From a checkpoint of a small transformer trained on Wikipedia.
Architecture: RMSNorm before each block, no biases in attention or MLP.
Training: a variant of Adam for these matrices, 6205 steps.
Each number is 50 + 15 x the weight over its row's rms, rounded and kept within 0 to 99. Layers, rows and columns count from 0. The size before them is the row's rms in percent of the matrix's.

# layer 12 attention key, 192x256, rms 0.079, rows 127, columns 0-127
107:60 67 36 63 44 83 43 50 43 70 30 48 66 50 52 58 46 60 29 42 51 50 30 49 20 52 38 54 59 40 62 24 61 39 41 36 46 59 70 62 63 22 45 37 52 26 53 43 44 34 27 73 52 44 64 44 55 30 71 53 49 66 56 60 47 59 57 50 43 63 76 59 80 44 32 42 45 34 60 47 33 54 25 48 25 43 22 70 52 53 22 37 64 78 54 69 45 61 69 47 44 37 62 52 35 57 63 63 44 61 64 55 55 77 38 60 37 55 64 44 35 64 07 46 46 80 57 30
# layer 12 attention value, 192x256, rms 0.0927, rows 96-122, columns 0-127
092:49 63 42 34 42 36 70 32 65 33 46 64 36 50 72 53 36 45 41 69 67 73 55 35 34 53 52 49 43 56 42 33 42 60 43 73 43 49 42 90 54 80 42 44 73 56 35 77 56 61 57 54 31 35 51 49 68 61 60 34 70 41 32 46 46 51 57 37 51 50 64 70 51 45 56 53 64 53 32 24 62 40 50 50 53 32 24 19 68 49 62 48 41 38 63 66 49 36 43 34 43 15 68 56 68 81 69 55 57 50 53 57 52 43 52 58 49 44 55 42 44 39 69 58 70 56 17 45
080:38 34 24 46 57 60 67 50 17 32 61 44 47 75 52 44 49 34 49 39 76 52 54 67 37 36 46 77 45 50 63 79 39 36 34 60 49 57 57 55 59 40 42 46 69 32 27 51 88 68 57 70 48 37 55 35 75 59 48 36 61 32 44 38 48 55 67 40 56 50 54 48 34 70 36 68 50 39 37 56 79 44 49 30 45 38 59 46 59 48 45 74 67 64 74 15 64 47 60 62 57 60 49 53 84 61 53 30 29 71 34 72 45 70 36 37 49 42 52 48 49 50 63 70 51 62 52 59
089:29 59 47 44 80 47 48 43 29 33 58 38 37 80 64 68 52 35 53 88 54 36 39 32 87 42 39 42 60 48 32 25 68 61 51 54 59 44 41 40 47 48 64 57 65 56 45 39 63 82 39 73 27 57 45 61 43 48 65 71 61 60 54 44 40 14 55 46 69 50 78 54 63 39 67 54 66 48 39 48 33 65 44 42 55 34 42 39 32 57 45 69 04 40 56 52 33 37 40 37 58 65 27 50 45 40 57 37 76 44 74 34 51 62 43 37 63 54 54 43 50 61 43 60 51 61 50 63
098:48 78 62 74 41 40 45 37 51 49 56 49 37 25 54 68 44 72 51 42 58 49 26 68 37 49 47 56 69 48 40 45 64 47 52 36 51 39 31 44 52 27 60 53 52 25 51 43 23 45 50 67 33 43 58 30 39 46 58 56 99 37 53 43 54 39 58 30 47 44 64 33 43 51 63 61 50 32 66 61 73 39 77 44 52 48 28 64 81 48 68 39 56 71 76 32 43 63 21 50 44 37 60 54 51 80 60 35 57 35 48 65 70 36 21 48 44 46 46 43 16 51 45 20 55 55 41 32
102:29 40 26 63 40 56 52 48 15 48 43 46 71 56 63 48 43 24 63 20 66 37 30 67 48 35 57 96 57 51 39 87 31 52 32 41 24 57 71 63 72 49 62 78 55 60 60 45 81 34 58 72 34 55 55 43 74 42 53 57 51 41 66 45 67 60 36 36 61 51 57 68 54 70 58 62 40 40 48 46 58 80 53 27 30 53 66 69 51 44 39 41 76 42 45 26 57 59 51 29 47 49 51 50 51 64 60 24 50 40 71 54 56 68 52 20 44 70 52 40 33 60 50 58 59 49 37 41
096:43 87 33 47 15 57 54 41 25 46 40 70 73 47 58 51 46 24 43 69 66 45 45 58 67 43 49 25 37 52 38 22 54 45 53 62 59 29 37 50 57 56 57 69 52 43 74 35 25 48 53 36 38 65 60 33 53 67 70 43 29 61 47 47 57 37 52 43 37 48 17 57 32 63 60 48 30 70 61 52 32 45 42 60 35 53 54 70 18 71 70 56 54 44 47 49 39 56 65 24 58 65 67 45 55 57 53 58 48 62 43 46 72 63 60 62 57 64 31 45 66 29 34 49 54 64 50 48
098:21 60 59 83 76 56 53 57 62 39 48 17 68 56 58 45 56 61 58 43 28 48 55 44 33 56 42 39 37 51 81 46 39 42 54 28 43 66 47 66 48 66 62 43 67 47 29 58 42 52 48 58 57 87 50 39 21 30 48 36 35 71 42 37 57 52 42 69 46 64 35 53 37 55 36 13 52 55 27 85 47 35 49 40 51 42 59 21 28 59 39 48 15 47 50 54 52 40 25 40 62 22 65 47 47 53 57 55 46 52 46 54 61 72 53 43 52 01 71 60 34 56 55 46 48 65 23 32
091:71 49 61 41 60 47 46 84 44 42 45 43 44 64 63 55 61 41 48 60 43 49 40 53 58 51 66 37 09 26 66 59 34 46 45 39 31 37 00 29 51 28 55 44 42 52 39 40 15 85 51 53 26 71 29 81 35 47 61 70 53 62 53 41 28 21 68 64 56 51 56 27 43 51 64 40 45 77 64 32 46 39 73 77 70 37 46 59 83 44 46 74 38 37 30 45 49 48 44 31 66 59 61 56 48 55 53 38 81 49 48 53 59 58 41 51 60 67 57 53 44 62 40 62 38 41 67 43
103:35 81 60 47 61 38 58 47 80 37 60 48 50 34 42 45 52 79 51 65 39 55 56 57 43 64 37 18 31 42 53 39 79 58 72 54 51 51 28 60 53 61 54 37 45 37 57 73 36 37 43 53 37 39 51 42 27 78 59 28 72 35 39 55 35 29 54 54 44 39 31 39 48 70 41 29 63 65 39 61 58 36 36 74 44 41 21 43 65 44 69 44 39 59 70 48 57 55 54 39 55 06 63 47 59 88 58 53 76 35 47 62 64 31 71 63 47 28 45 54 43 47 50 23 42 54 29 20
101:24 77 45 82 42 51 18 73 63 51 51 26 57 34 61 54 34 22 52 74 58 26 54 46 55 38 55 54 50 26 34 30 52 38 47 48 72 54 35 42 55 56 62 54 64 48 34 41 45 39 43 70 42 58 45 36 44 23 57 37 35 68 72 51 53 58 49 55 53 58 41 31 38 63 80 30 37 30 35 52 34 48 48 39 44 34 48 44 40 28 40 32 40 60 91 39 74 37 36 35 66 47 50 57 44 54 60 37 31 63 54 42 58 75 19 37 59 30 57 58 56 49 53 47 50 34 33 22
080:45 20 35 56 48 62 38 82 57 64 43 65 25 51 32 30 70 61 50 63 46 57 80 51 28 65 70 35 30 44 63 42 37 69 55 44 69 59 67 67 49 36 62 51 56 38 63 42 49 34 30 51 67 48 49 50 39 56 31 48 35 53 58 66 50 52 46 66 43 42 43 41 45 42 28 39 30 84 42 42 69 08 18 70 53 52 49 69 27 77 55 59 52 50 53 55 61 46 52 67 65 35 41 54 51 69 67 80 72 64 34 45 43 54 72 61 36 33 36 77 62 51 47 51 36 25 81 58
097:62 23 57 68 33 40 48 59 50 42 71 55 49 37 53 53 56 81 50 40 29 65 42 41 45 50 50 21 27 42 59 35 57 49 78 46 36 50 30 37 14 56 34 60 71 51 24 61 51 65 52 43 35 53 43 44 55 54 56 71 65 70 42 54 44 22 41 43 50 46 54 58 59 18 58 55 69 86 64 90 73 26 64 58 72 45 58 27 42 61 48 56 27 39 68 56 27 50 33 47 54 73 51 51 43 22 31 43 70 43 66 56 57 39 44 71 54 49 46 53 45 62 38 43 51 60 50 56
090:59 52 55 41 61 67 28 38 51 66 25 67 49 67 61 37 54 47 54 75 42 68 66 37 41 70 49 23 40 22 61 46 67 77 62 55 71 59 69 66 19 54 57 35 46 33 72 61 61 52 28 56 71 44 46 47 54 29 25 60 61 60 44 68 35 39 54 59 47 57 33 53 60 33 45 41 58 55 45 35 47 28 22 56 59 57 43 42 55 74 44 37 56 50 33 77 51 47 23 68 45 37 37 42 35 29 55 85 92 76 25 29 45 51 52 51 31 30 51 56 49 28 40 57 31 66 62 67
096:61 38 61 69 81 43 57 42 61 35 52 72 41 59 46 66 59 24 47 86 58 33 59 39 53 50 81 59 58 81 61 46 60 35 69 40 69 17 47 18 58 42 55 47 37 73 41 49 18 69 39 41 42 79 48 48 32 57 65 61 18 52 47 47 47 20 64 50 46 54 47 67 49 36 72 31 60 39 82 06 36 45 33 60 39 57 40 55 52 32 47 63 23 30 10 43 51 48 41 17 82 72 42 45 68 34 26 35 63 23 71 40 47 49 54 54 58 44 49 42 53 35 54 47 68 52 67 53
098:38 71 49 75 39 50 47 53 41 60 90 40 94 32 52 66 58 78 61 92 48 54 33 43 48 60 47 66 46 48 49 38 59 35 52 37 64 60 50 41 51 41 45 51 29 46 51 68 57 20 78 62 45 59 45 28 54 49 55 52 65 47 43 71 50 28 34 59 48 51 20 86 54 34 53 40 66 37 36 92 39 22 46 54 55 71 29 19 91 72 47 56 62 45 59 50 11 63 46 19 60 44 62 45 35 51 35 45 57 18 47 44 66 47 63 51 35 28 42 36 27 55 46 40 56 65 54 42
086:66 50 53 64 35 55 47 52 32 68 56 46 46 02 53 40 56 56 46 52 50 30 36 57 49 50 61 70 41 58 53 52 51 38 28 32 76 63 33 55 82 50 52 68 19 55 56 30 50 28 48 47 55 69 52 46 56 54 69 46 53 20 60 45 59 55 45 51 37 63 41 41 34 72 31 40 24 57 34 72 73 35 64 72 31 52 64 48 49 49 61 56 72 55 35 41 23 51 61 25 47 39 75 57 68 71 50 44 50 55 33 57 70 45 73 78 52 56 30 45 37 42 70 54 36 46 79 51
096:57 40 39 86 48 52 16 58 43 50 60 65 84 55 79 47 51 08 54 68 69 40 58 65 39 45 62 58 31 61 29 60 35 19 12 57 43 46 72 40 60 31 62 75 38 50 68 40 49 10 55 53 43 44 45 64 52 50 55 46 43 63 63 79 61 35 44 56 58 45 41 53 58 71 71 48 42 49 64 31 55 54 49 60 48 56 81 71 74 43 50 32 36 55 50 36 71 59 56 56 57 48 64 51 43 53 41 46 45 59 40 48 71 84 62 25 34 66 33 52 47 42 51 53 53 61 61 45
102:41 66 33 34 12 50 64 52 31 53 44 58 60 48 45 43 56 74 48 49 47 65 60 63 32 51 53 38 46 59 52 52 48 73 82 50 20 39 70 72 62 46 39 63 51 29 42 75 67 51 40 38 58 45 54 44 55 63 38 69 78 37 47 47 40 56 41 34 49 42 42 42 56 53 38 89 71 63 65 40 55 37 42 69 49 56 38 61 51 82 66 42 52 73 56 61 53 64 59 75 47 07 49 54 71 68 72 74 61 80 68 61 43 46 49 50 46 35 43 56 44 52 38 33 41 35 24 36
094:34 56 49 59 38 53 70 57 34 49 51 82 75 72 43 50 72 23 43 91 65 44 53 49 42 62 43 51 11 61 67 49 36 34 57 49 38 34 51 64 48 39 55 56 21 36 47 67 45 62 81 26 57 77 48 65 55 48 62 54 31 51 35 58 37 33 53 54 42 40 40 65 46 31 51 44 66 76 66 54 34 27 64 72 69 65 36 50 61 60 54 46 32 24 05 54 35 61 50 40 61 36 67 56 63 43 38 45 85 50 69 47 80 60 71 61 45 63 31 28 52 48 41 60 44 60 53 44
096:56 53 64 41 69 55 50 74 92 63 41 52 36 44 46 47 59 57 45 59 27 26 70 47 57 62 80 33 31 23 53 37 68 63 66 60 74 33 13 40 58 62 52 35 53 74 38 40 35 70 19 52 25 56 33 32 34 35 60 53 27 48 53 37 21 20 52 55 41 56 46 44 42 56 44 49 53 79 47 53 47 11 36 67 53 34 35 49 17 62 66 75 49 42 82 33 38 48 37 76 45 85 25 50 55 40 53 51 46 46 42 47 23 55 50 77 53 58 37 57 59 63 47 35 42 36 68 59
096:31 55 44 66 20 58 75 54 64 51 25 42 55 34 41 44 40 52 64 39 65 65 57 49 07 55 74 46 38 19 73 53 43 60 35 60 75 54 63 64 32 58 58 47 66 64 49 63 40 41 35 46 68 23 69 41 74 42 31 40 58 66 60 47 71 73 43 49 49 58 46 68 31 65 42 38 43 62 57 48 46 50 20 45 42 52 60 58 38 30 43 31 99 57 34 72 94 50 28 54 45 58 54 56 41 57 51 47 72 77 45 38 50 54 75 52 40 39 38 58 45 51 79 53 42 36 31 40
085:52 56 39 63 28 38 52 31 31 64 76 50 65 60 67 56 56 54 33 85 60 47 29 54 36 69 45 66 32 93 61 66 37 39 44 56 58 35 77 51 56 28 51 53 39 23 50 46 76 37 57 42 55 60 50 36 50 55 37 43 54 16 52 82 75 40 36 21 53 36 46 67 56 38 32 51 52 56 60 60 37 53 48 71 55 65 36 46 66 45 66 32 44 46 51 39 66 68 60 18 69 24 58 47 49 70 62 54 53 36 65 65 49 51 72 58 27 26 41 46 22 62 41 33 60 38 52 43
091:42 76 46 62 19 46 67 44 42 36 45 37 69 39 32 63 52 78 45 43 42 34 74 63 47 49 48 40 54 43 48 48 66 19 69 38 33 36 56 61 57 38 40 46 64 55 59 55 27 54 76 50 40 30 57 37 35 50 59 74 48 40 28 43 42 42 52 60 49 43 53 60 35 34 45 56 69 36 66 84 63 46 67 39 61 69 53 52 51 45 60 43 37 70 80 64 43 56 23 74 37 39 55 51 64 50 28 61 16 52 59 52 58 31 61 66 37 44 54 32 46 52 36 16 49 70 46 38
089:51 64 56 60 18 46 52 33 55 52 46 59 55 31 69 45 52 86 47 25 56 50 32 73 46 43 49 58 43 17 65 47 64 32 67 30 25 68 41 79 39 53 41 51 36 37 21 64 46 42 70 39 44 24 48 32 48 50 44 63 99 57 38 43 34 59 40 81 47 42 33 62 43 61 51 36 51 64 55 74 42 54 68 55 49 56 64 57 38 35 54 44 49 71 79 67 52 53 61 64 32 41 79 57 33 66 59 44 72 65 64 50 81 42 53 52 44 53 37 54 29 60 31 41 43 65 31 61
092:68 52 62 66 32 55 42 40 23 51 60 37 79 48 38 46 53 66 38 57 78 55 52 54 44 56 53 26 23 78 55 40 27 30 26 56 69 69 73 28 55 34 51 43 48 68 59 56 07 38 69 40 72 49 51 33 41 55 42 42 73 54 51 74 78 56 53 47 58 46 73 67 51 51 35 62 33 55 64 58 37 49 31 44 43 62 46 84 59 26 62 53 51 48 49 63 67 53 46 60 44 50 44 45 55 33 36 43 57 64 39 45 49 52 67 47 38 51 54 43 52 53 64 40 54 52 54 69
096:39 35 67 76 75 42 48 64 85 47 55 37 23 61 29 54 53 55 48 65 44 57 42 49 51 62 39 50 52 41 50 38 37 60 69 42 43 61 33 46 37 43 56 37 53 38 35 56 37 52 67 56 65 70 42 64 30 55 42 17 00 55 47 66 55 36 47 65 59 53 40 68 45 17 58 14 62 34 51 75 40 47 65 70 72 61 42 43 83 42 54 37 34 30 34 37 60 52 56 03 76 50 50 47 27 42 47 41 60 23 52 48 35 57 55 59 31 46 47 46 52 71 42 47 58 38 59 30
093:47 36 37 53 72 55 53 60 40 53 43 54 47 58 43 63 52 35 43 64 57 42 52 53 52 70 45 16 53 46 56 48 49 47 64 80 54 14 67 40 44 12 62 40 78 36 59 41 63 71 52 60 60 77 40 66 53 58 32 47 36 67 45 63 66 18 58 46 50 38 49 46 59 39 41 70 59 42 48 28 38 51 36 54 61 62 38 47 54 51 43 51 20 43 32 29 56 64 38 30 75 84 42 48 56 37 65 57 86 59 41 41 49 64 38 29 36 45 44 55 59 57 26 65 58 63 77 54
# layer 12 attention output (transposed), 192x256, rms 0.0941, rows 96-122, columns 0-127
086:39 70 68 62 40 27 43 42 27 49 44 48 39 46 43 64 33 49 64 58 64 46 48 28 42 48 35 49 77 50 68 28 78 51 47 53 42 66 64 33 72 35 52 38 46 64 48 43 34 40 43 28 18 63 19 66 47 25 51 86 37 58 76 69 51 29 65 34 89 52 67 40 46 71 64 55 54 44 42 55 58 50 40 66 47 40 34 56 38 67 72 52 73 34 58 73 40 19 28 53 69 66 44 00 46 36 48 46 50 30 56 44 46 61 55 45 32 76 60 22 65 65 57 68 51 51 46 49
086:40 58 44 78 38 44 53 53 55 42 54 44 56 59 63 55 57 56 70 35 74 40 56 78 38 53 48 38 86 49 55 59 27 48 40 43 53 51 77 55 46 31 33 42 58 61 35 68 31 58 61 36 61 55 14 74 29 20 42 53 39 53 48 56 52 25 54 60 56 36 44 50 48 41 80 56 52 51 61 45 63 34 42 71 41 64 66 52 52 48 24 65 46 68 47 62 40 68 44 29 58 39 31 38 71 29 48 54 58 42 30 39 47 68 46 43 36 59 61 30 91 56 50 52 28 21 36 49
091:08 34 43 73 43 75 48 37 72 74 39 47 36 56 63 69 21 62 56 48 53 60 53 49 31 57 68 53 29 60 43 39 75 44 50 43 62 82 65 52 37 50 63 43 42 41 80 79 49 46 50 48 40 50 56 35 40 68 35 42 49 61 71 29 60 76 61 54 61 42 65 50 44 41 35 58 72 45 43 39 66 51 54 33 64 49 29 42 58 56 68 61 74 45 64 52 62 40 76 63 71 55 54 99 48 45 45 22 49 36 78 48 56 36 53 45 47 42 36 70 74 38 70 55 69 41 40 34
098:55 47 48 23 59 37 78 54 49 36 63 68 50 80 60 60 45 45 58 64 77 21 47 46 66 49 43 26 71 58 72 57 70 60 51 40 41 44 41 70 63 29 50 55 40 34 46 55 54 47 55 38 54 40 51 56 40 54 54 49 45 55 82 46 39 54 29 57 63 38 42 50 31 67 70 52 61 48 58 55 52 59 48 67 37 54 81 61 16 48 48 43 58 41 12 75 31 19 40 50 44 58 62 37 65 54 54 20 36 54 69 61 46 63 85 68 22 83 30 56 80 47 53 65 59 45 68 38
106:48 53 60 56 56 39 68 37 51 57 64 60 78 59 72 71 85 64 63 43 79 53 63 52 32 71 29 32 71 26 43 51 35 52 49 51 91 68 79 46 42 42 49 24 73 60 54 83 38 58 61 41 38 43 53 62 23 46 47 15 28 48 46 47 53 72 65 65 45 36 42 36 35 47 62 57 33 61 59 32 71 56 60 59 56 65 78 35 49 57 56 64 48 73 64 53 64 43 45 51 51 37 43 30 69 55 67 58 67 48 38 57 55 38 53 41 29 54 61 40 61 40 43 62 43 52 70 64
098:38 02 76 68 66 03 51 63 56 50 47 30 41 46 58 63 34 71 50 32 23 51 44 27 29 62 55 65 28 65 64 65 70 43 51 48 34 54 59 37 04 41 56 72 78 32 61 69 56 36 42 44 50 33 46 51 48 49 64 45 34 44 47 35 61 81 34 22 58 69 62 76 74 80 39 32 65 57 35 53 46 21 48 62 43 30 21 48 52 49 53 50 38 49 43 83 53 71 58 20 53 50 62 19 43 27 34 76 47 71 53 73 56 22 58 41 46 64 43 35 47 74 25 34 66 45 60 60
097:42 60 75 27 21 51 70 36 60 76 62 39 22 31 36 45 41 53 45 52 79 43 45 76 42 76 67 64 58 46 47 64 40 58 31 42 27 34 43 54 38 80 67 46 20 55 44 25 23 71 33 47 64 40 64 58 78 43 78 50 63 44 21 41 53 26 35 29 35 65 57 38 53 54 50 74 45 59 31 64 50 40 43 65 58 59 49 56 54 36 30 42 70 43 37 46 50 67 56 57 25 48 41 41 56 33 60 50 49 41 45 42 39 61 52 67 72 26 58 47 63 64 61 79 59 36 63 40
098:45 49 32 25 74 62 53 55 72 60 47 46 27 63 64 36 43 28 32 55 23 47 43 47 56 71 65 38 53 54 46 20 64 36 45 41 34 49 50 79 90 63 71 57 37 43 53 53 61 51 33 54 64 76 59 22 32 50 53 41 70 45 51 40 60 65 44 30 59 42 39 57 23 53 44 67 79 49 69 58 56 63 33 57 36 22 56 36 35 42 41 27 44 56 33 42 58 47 59 66 55 44 48 69 34 64 43 47 60 35 73 47 42 43 36 64 51 46 22 65 72 44 82 45 69 45 34 28
107:44 52 69 45 45 46 56 61 21 37 23 52 36 44 36 51 23 62 38 66 66 54 42 28 58 53 59 67 57 59 59 47 92 53 52 42 10 38 29 47 59 38 58 63 25 37 55 26 36 41 43 45 39 37 42 67 78 21 71 78 44 51 59 49 36 44 25 12 50 60 81 57 37 77 54 45 76 31 38 77 51 33 43 54 52 49 42 54 38 67 47 52 61 16 30 60 35 41 23 73 41 80 51 34 50 15 60 34 41 56 54 60 40 65 58 69 69 61 20 46 44 59 61 68 66 57 41 50
102:71 13 67 44 30 54 60 60 59 61 50 56 41 66 63 76 27 62 29 54 70 21 29 71 64 33 48 46 52 46 56 68 64 70 46 33 45 43 48 40 35 35 67 81 41 53 47 63 52 45 28 47 40 31 47 36 57 33 71 31 41 67 48 28 85 54 24 48 57 74 66 53 52 66 67 39 61 71 40 66 67 26 48 77 77 57 52 67 35 51 08 76 43 56 49 69 49 62 66 39 29 58 46 56 23 47 62 72 41 50 55 31 42 53 42 59 25 56 31 62 67 47 51 57 64 57 50 48
078:69 56 73 62 40 64 79 48 43 39 54 31 32 29 76 55 63 50 59 50 12 52 52 52 70 48 68 60 34 47 40 54 62 37 41 52 39 33 32 45 43 65 53 71 56 46 53 35 53 63 39 22 49 67 46 43 45 45 56 44 68 44 18 37 46 34 23 21 36 65 29 65 53 77 57 49 50 38 38 61 23 33 55 50 69 55 60 40 48 24 66 56 42 39 11 39 47 67 44 50 29 60 60 54 37 44 44 73 57 27 67 40 52 46 17 48 73 25 32 38 51 32 58 16 32 42 38 61
095:41 52 42 23 51 73 55 49 52 43 36 48 33 61 43 43 39 38 56 39 51 25 54 60 61 58 53 81 48 71 48 52 50 60 47 66 34 38 49 58 63 53 42 42 31 37 24 36 36 55 62 47 56 46 57 41 48 50 38 74 51 50 34 58 47 58 68 62 60 40 35 59 60 41 52 31 62 16 52 29 47 51 17 55 21 22 42 47 49 37 51 35 51 50 17 61 41 47 63 30 68 62 62 99 50 33 22 67 35 49 63 42 76 61 63 41 59 74 48 46 78 68 54 54 62 37 40 63
095:53 51 61 62 51 48 49 35 47 33 29 38 09 20 62 32 39 44 45 60 23 78 46 39 95 51 70 60 37 62 67 41 55 38 38 43 48 67 51 31 25 69 56 71 61 39 57 25 37 51 42 45 38 55 46 40 70 58 79 55 46 56 44 40 53 36 33 27 36 45 52 43 56 42 56 64 57 58 44 70 13 51 63 27 82 59 43 54 35 49 78 53 71 24 54 37 67 41 59 55 39 60 46 16 39 42 47 48 31 43 67 39 45 57 27 30 75 21 33 59 36 34 69 46 45 49 33 64
088:50 38 34 44 59 25 43 36 54 66 28 40 44 72 40 70 39 34 17 39 35 41 60 62 40 35 61 46 22 36 20 44 60 43 32 58 45 38 25 64 74 53 85 68 47 28 72 66 67 37 44 54 50 54 22 41 34 58 43 60 65 49 70 44 47 47 61 37 54 58 55 40 38 53 40 77 41 75 46 60 40 49 52 40 38 27 25 39 41 36 52 47 50 61 49 40 55 60 81 30 83 40 65 16 27 52 40 42 63 43 53 34 71 40 36 39 47 45 50 71 57 42 64 36 61 29 41 46
098:47 46 42 32 23 40 57 40 45 48 32 36 19 41 58 45 15 27 27 49 61 41 39 62 38 60 43 64 37 51 39 78 57 54 22 39 49 52 41 60 40 66 67 51 18 45 45 59 42 62 51 57 40 29 78 49 69 56 67 68 51 64 52 40 38 38 49 75 59 30 65 57 56 71 26 37 47 36 60 46 44 40 23 37 58 32 48 64 56 51 51 47 41 36 52 64 45 64 27 48 47 33 72 22 50 33 43 52 26 52 53 51 58 77 72 48 52 68 32 22 61 58 57 78 66 48 48 35
066:65 44 47 50 60 22 72 55 70 39 53 50 54 53 60 36 45 41 50 41 34 46 44 44 34 65 47 56 31 29 52 78 71 53 35 46 41 04 34 77 73 25 52 74 28 74 55 79 57 47 44 42 51 60 92 33 28 45 43 28 53 35 39 50 52 75 33 56 64 38 43 57 56 66 44 49 43 38 56 56 52 35 37 57 40 44 67 58 58 57 52 26 36 37 43 51 36 62 36 52 21 45 53 48 33 68 43 60 57 67 53 71 58 60 33 66 32 77 57 27 43 65 55 35 45 55 51 52
093:82 28 74 28 41 43 76 64 60 55 53 59 70 66 61 49 30 52 27 47 44 54 31 65 71 48 41 38 81 47 42 60 36 49 41 58 65 71 62 60 40 55 62 50 61 48 68 94 57 42 56 71 43 21 55 42 48 42 55 25 42 57 43 19 57 61 26 59 49 40 39 67 46 67 43 42 39 54 73 47 65 34 45 47 55 48 67 40 40 58 38 68 11 89 60 65 52 64 46 18 50 46 48 23 67 64 42 92 50 49 46 53 37 48 41 32 23 54 56 59 73 52 29 36 51 41 55 40
105:38 52 76 59 71 59 67 69 35 20 58 49 23 56 49 50 61 53 80 44 33 34 52 32 67 64 36 54 84 53 60 36 74 51 62 51 44 54 55 38 47 29 32 40 73 48 28 44 40 49 57 18 44 37 15 62 65 24 64 77 33 57 58 45 24 30 56 24 33 67 58 54 34 75 74 39 54 52 63 52 22 33 37 56 41 44 35 51 28 63 77 71 55 35 25 55 50 38 24 29 64 57 49 43 57 09 29 72 27 51 38 50 49 51 57 40 77 46 34 28 60 46 38 44 41 47 44 84
093:38 56 62 62 72 35 44 48 50 58 29 31 26 43 57 26 35 37 29 62 17 45 35 45 50 81 49 72 39 38 35 37 58 45 34 68 49 60 52 61 72 78 68 45 64 62 51 56 59 46 47 67 44 52 49 32 59 58 59 60 59 63 52 52 44 48 36 27 66 45 54 57 30 71 33 63 41 48 64 47 25 56 19 40 38 21 33 47 48 42 66 36 49 38 44 50 60 40 51 32 77 51 69 00 42 53 38 54 51 43 45 58 50 34 67 27 71 36 58 35 61 54 67 49 46 50 44 47
096:35 53 38 48 58 81 56 57 47 56 47 52 26 34 48 59 41 46 54 40 18 55 48 50 64 37 70 60 12 50 42 54 70 46 57 38 32 24 22 56 77 33 52 88 30 30 50 49 57 38 33 38 57 58 45 37 39 48 42 46 66 46 46 40 44 55 36 42 57 56 46 52 44 42 44 37 86 34 41 67 43 33 30 58 40 48 36 56 65 55 45 54 45 48 17 50 58 56 64 49 36 53 66 96 18 47 40 63 51 52 77 43 66 49 39 62 43 55 25 37 48 32 78 40 63 39 35 49
098:99 58 56 46 55 54 49 34 20 34 51 56 47 22 75 48 93 69 40 70 46 61 56 34 75 40 35 41 61 45 54 65 32 57 41 54 45 49 51 20 48 69 48 75 68 48 50 22 48 61 46 36 66 46 43 59 43 37 63 53 31 51 29 72 73 54 53 25 24 59 45 43 47 58 69 42 46 54 33 41 47 26 61 63 49 69 82 47 26 45 52 48 69 30 38 47 59 45 47 64 33 54 55 35 21 53 82 70 43 44 56 49 51 47 43 37 43 63 61 35 40 47 46 25 30 59 55 67
077:49 41 60 46 37 42 88 57 46 42 47 27 35 58 41 61 51 59 51 40 74 31 27 40 62 66 38 68 70 33 52 66 43 53 46 54 52 57 53 80 39 46 41 28 60 71 50 54 58 38 66 48 47 25 32 31 69 37 63 63 47 74 48 45 30 36 12 60 50 36 73 47 36 93 55 47 10 46 39 40 39 17 49 35 40 62 73 63 48 54 62 47 42 38 41 65 41 46 31 32 32 65 57 32 67 43 16 55 42 52 26 56 57 54 44 33 56 59 34 47 72 56 40 46 50 65 38 37
092:12 42 44 38 66 44 46 70 52 52 50 68 35 52 43 48 36 58 52 44 55 43 49 70 60 38 29 62 66 65 51 72 29 70 59 65 18 48 51 36 54 48 29 14 45 28 14 46 40 46 74 47 77 39 23 69 85 52 36 54 70 42 73 28 34 30 48 54 40 58 57 42 43 71 44 43 55 48 42 36 22 44 39 42 36 52 35 48 51 47 39 56 55 56 35 51 35 55 41 15 54 44 59 37 88 12 35 50 40 58 41 61 47 64 94 52 73 60 43 59 60 61 34 75 57 26 53 55
090:64 34 69 31 62 48 47 73 46 41 39 59 59 43 64 45 47 56 44 62 53 47 33 40 71 58 40 53 60 58 68 75 38 65 64 52 52 40 44 52 71 39 28 42 69 52 38 71 35 45 48 75 49 52 77 38 56 30 61 59 27 41 43 55 75 81 44 42 53 45 51 41 30 42 74 50 76 56 54 54 59 46 43 59 58 49 46 43 41 61 35 26 35 52 38 79 58 38 40 76 33 66 64 74 59 31 48 60 27 52 60 78 34 70 73 62 50 59 55 34 56 76 54 61 74 50 59 67
089:51 38 25 26 16 75 52 43 50 48 64 52 43 47 43 54 41 50 35 55 45 73 31 46 54 35 39 29 82 56 45 65 12 51 46 48 30 54 47 47 46 90 44 44 50 38 44 38 71 55 70 42 83 43 58 52 75 68 32 66 63 33 48 45 31 43 34 64 42 49 24 61 52 33 21 46 28 57 58 22 45 44 49 24 54 74 76 43 73 51 59 33 48 48 54 24 24 51 52 47 55 46 57 65 65 81 54 44 39 36 37 75 55 56 59 38 58 37 35 58 48 56 25 24 30 51 60 22
097:54 64 40 22 45 72 70 29 48 68 48 46 43 43 37 44 48 34 17 50 64 40 38 77 53 52 54 52 25 48 25 52 35 43 43 58 39 39 42 73 44 79 69 50 26 55 62 17 61 68 44 55 55 56 70 34 55 66 74 53 77 61 40 50 61 30 33 62 55 48 62 51 47 67 20 66 30 42 56 51 44 61 38 40 44 36 42 46 58 15 33 34 43 36 29 31 39 71 53 79 37 55 72 58 61 60 58 24 62 36 58 44 51 58 54 57 73 45 36 58 53 54 72 60 66 72 49 20
098:24 42 45 62 43 65 72 35 65 48 53 36 32 67 47 58 57 39 39 46 44 35 55 82 64 48 58 60 37 69 44 31 34 41 38 50 35 79 58 61 22 78 48 45 65 30 68 46 45 73 43 38 78 48 29 38 43 67 57 56 57 69 53 34 42 28 29 62 35 33 47 47 62 59 41 58 40 47 42 46 22 47 62 41 40 35 52 24 41 17 61 68 52 50 44 43 52 72 72 32 45 41 40 70 66 42 35 45 62 40 58 38 45 36 36 24 91 20 42 61 79 51 68 15 52 43 43 38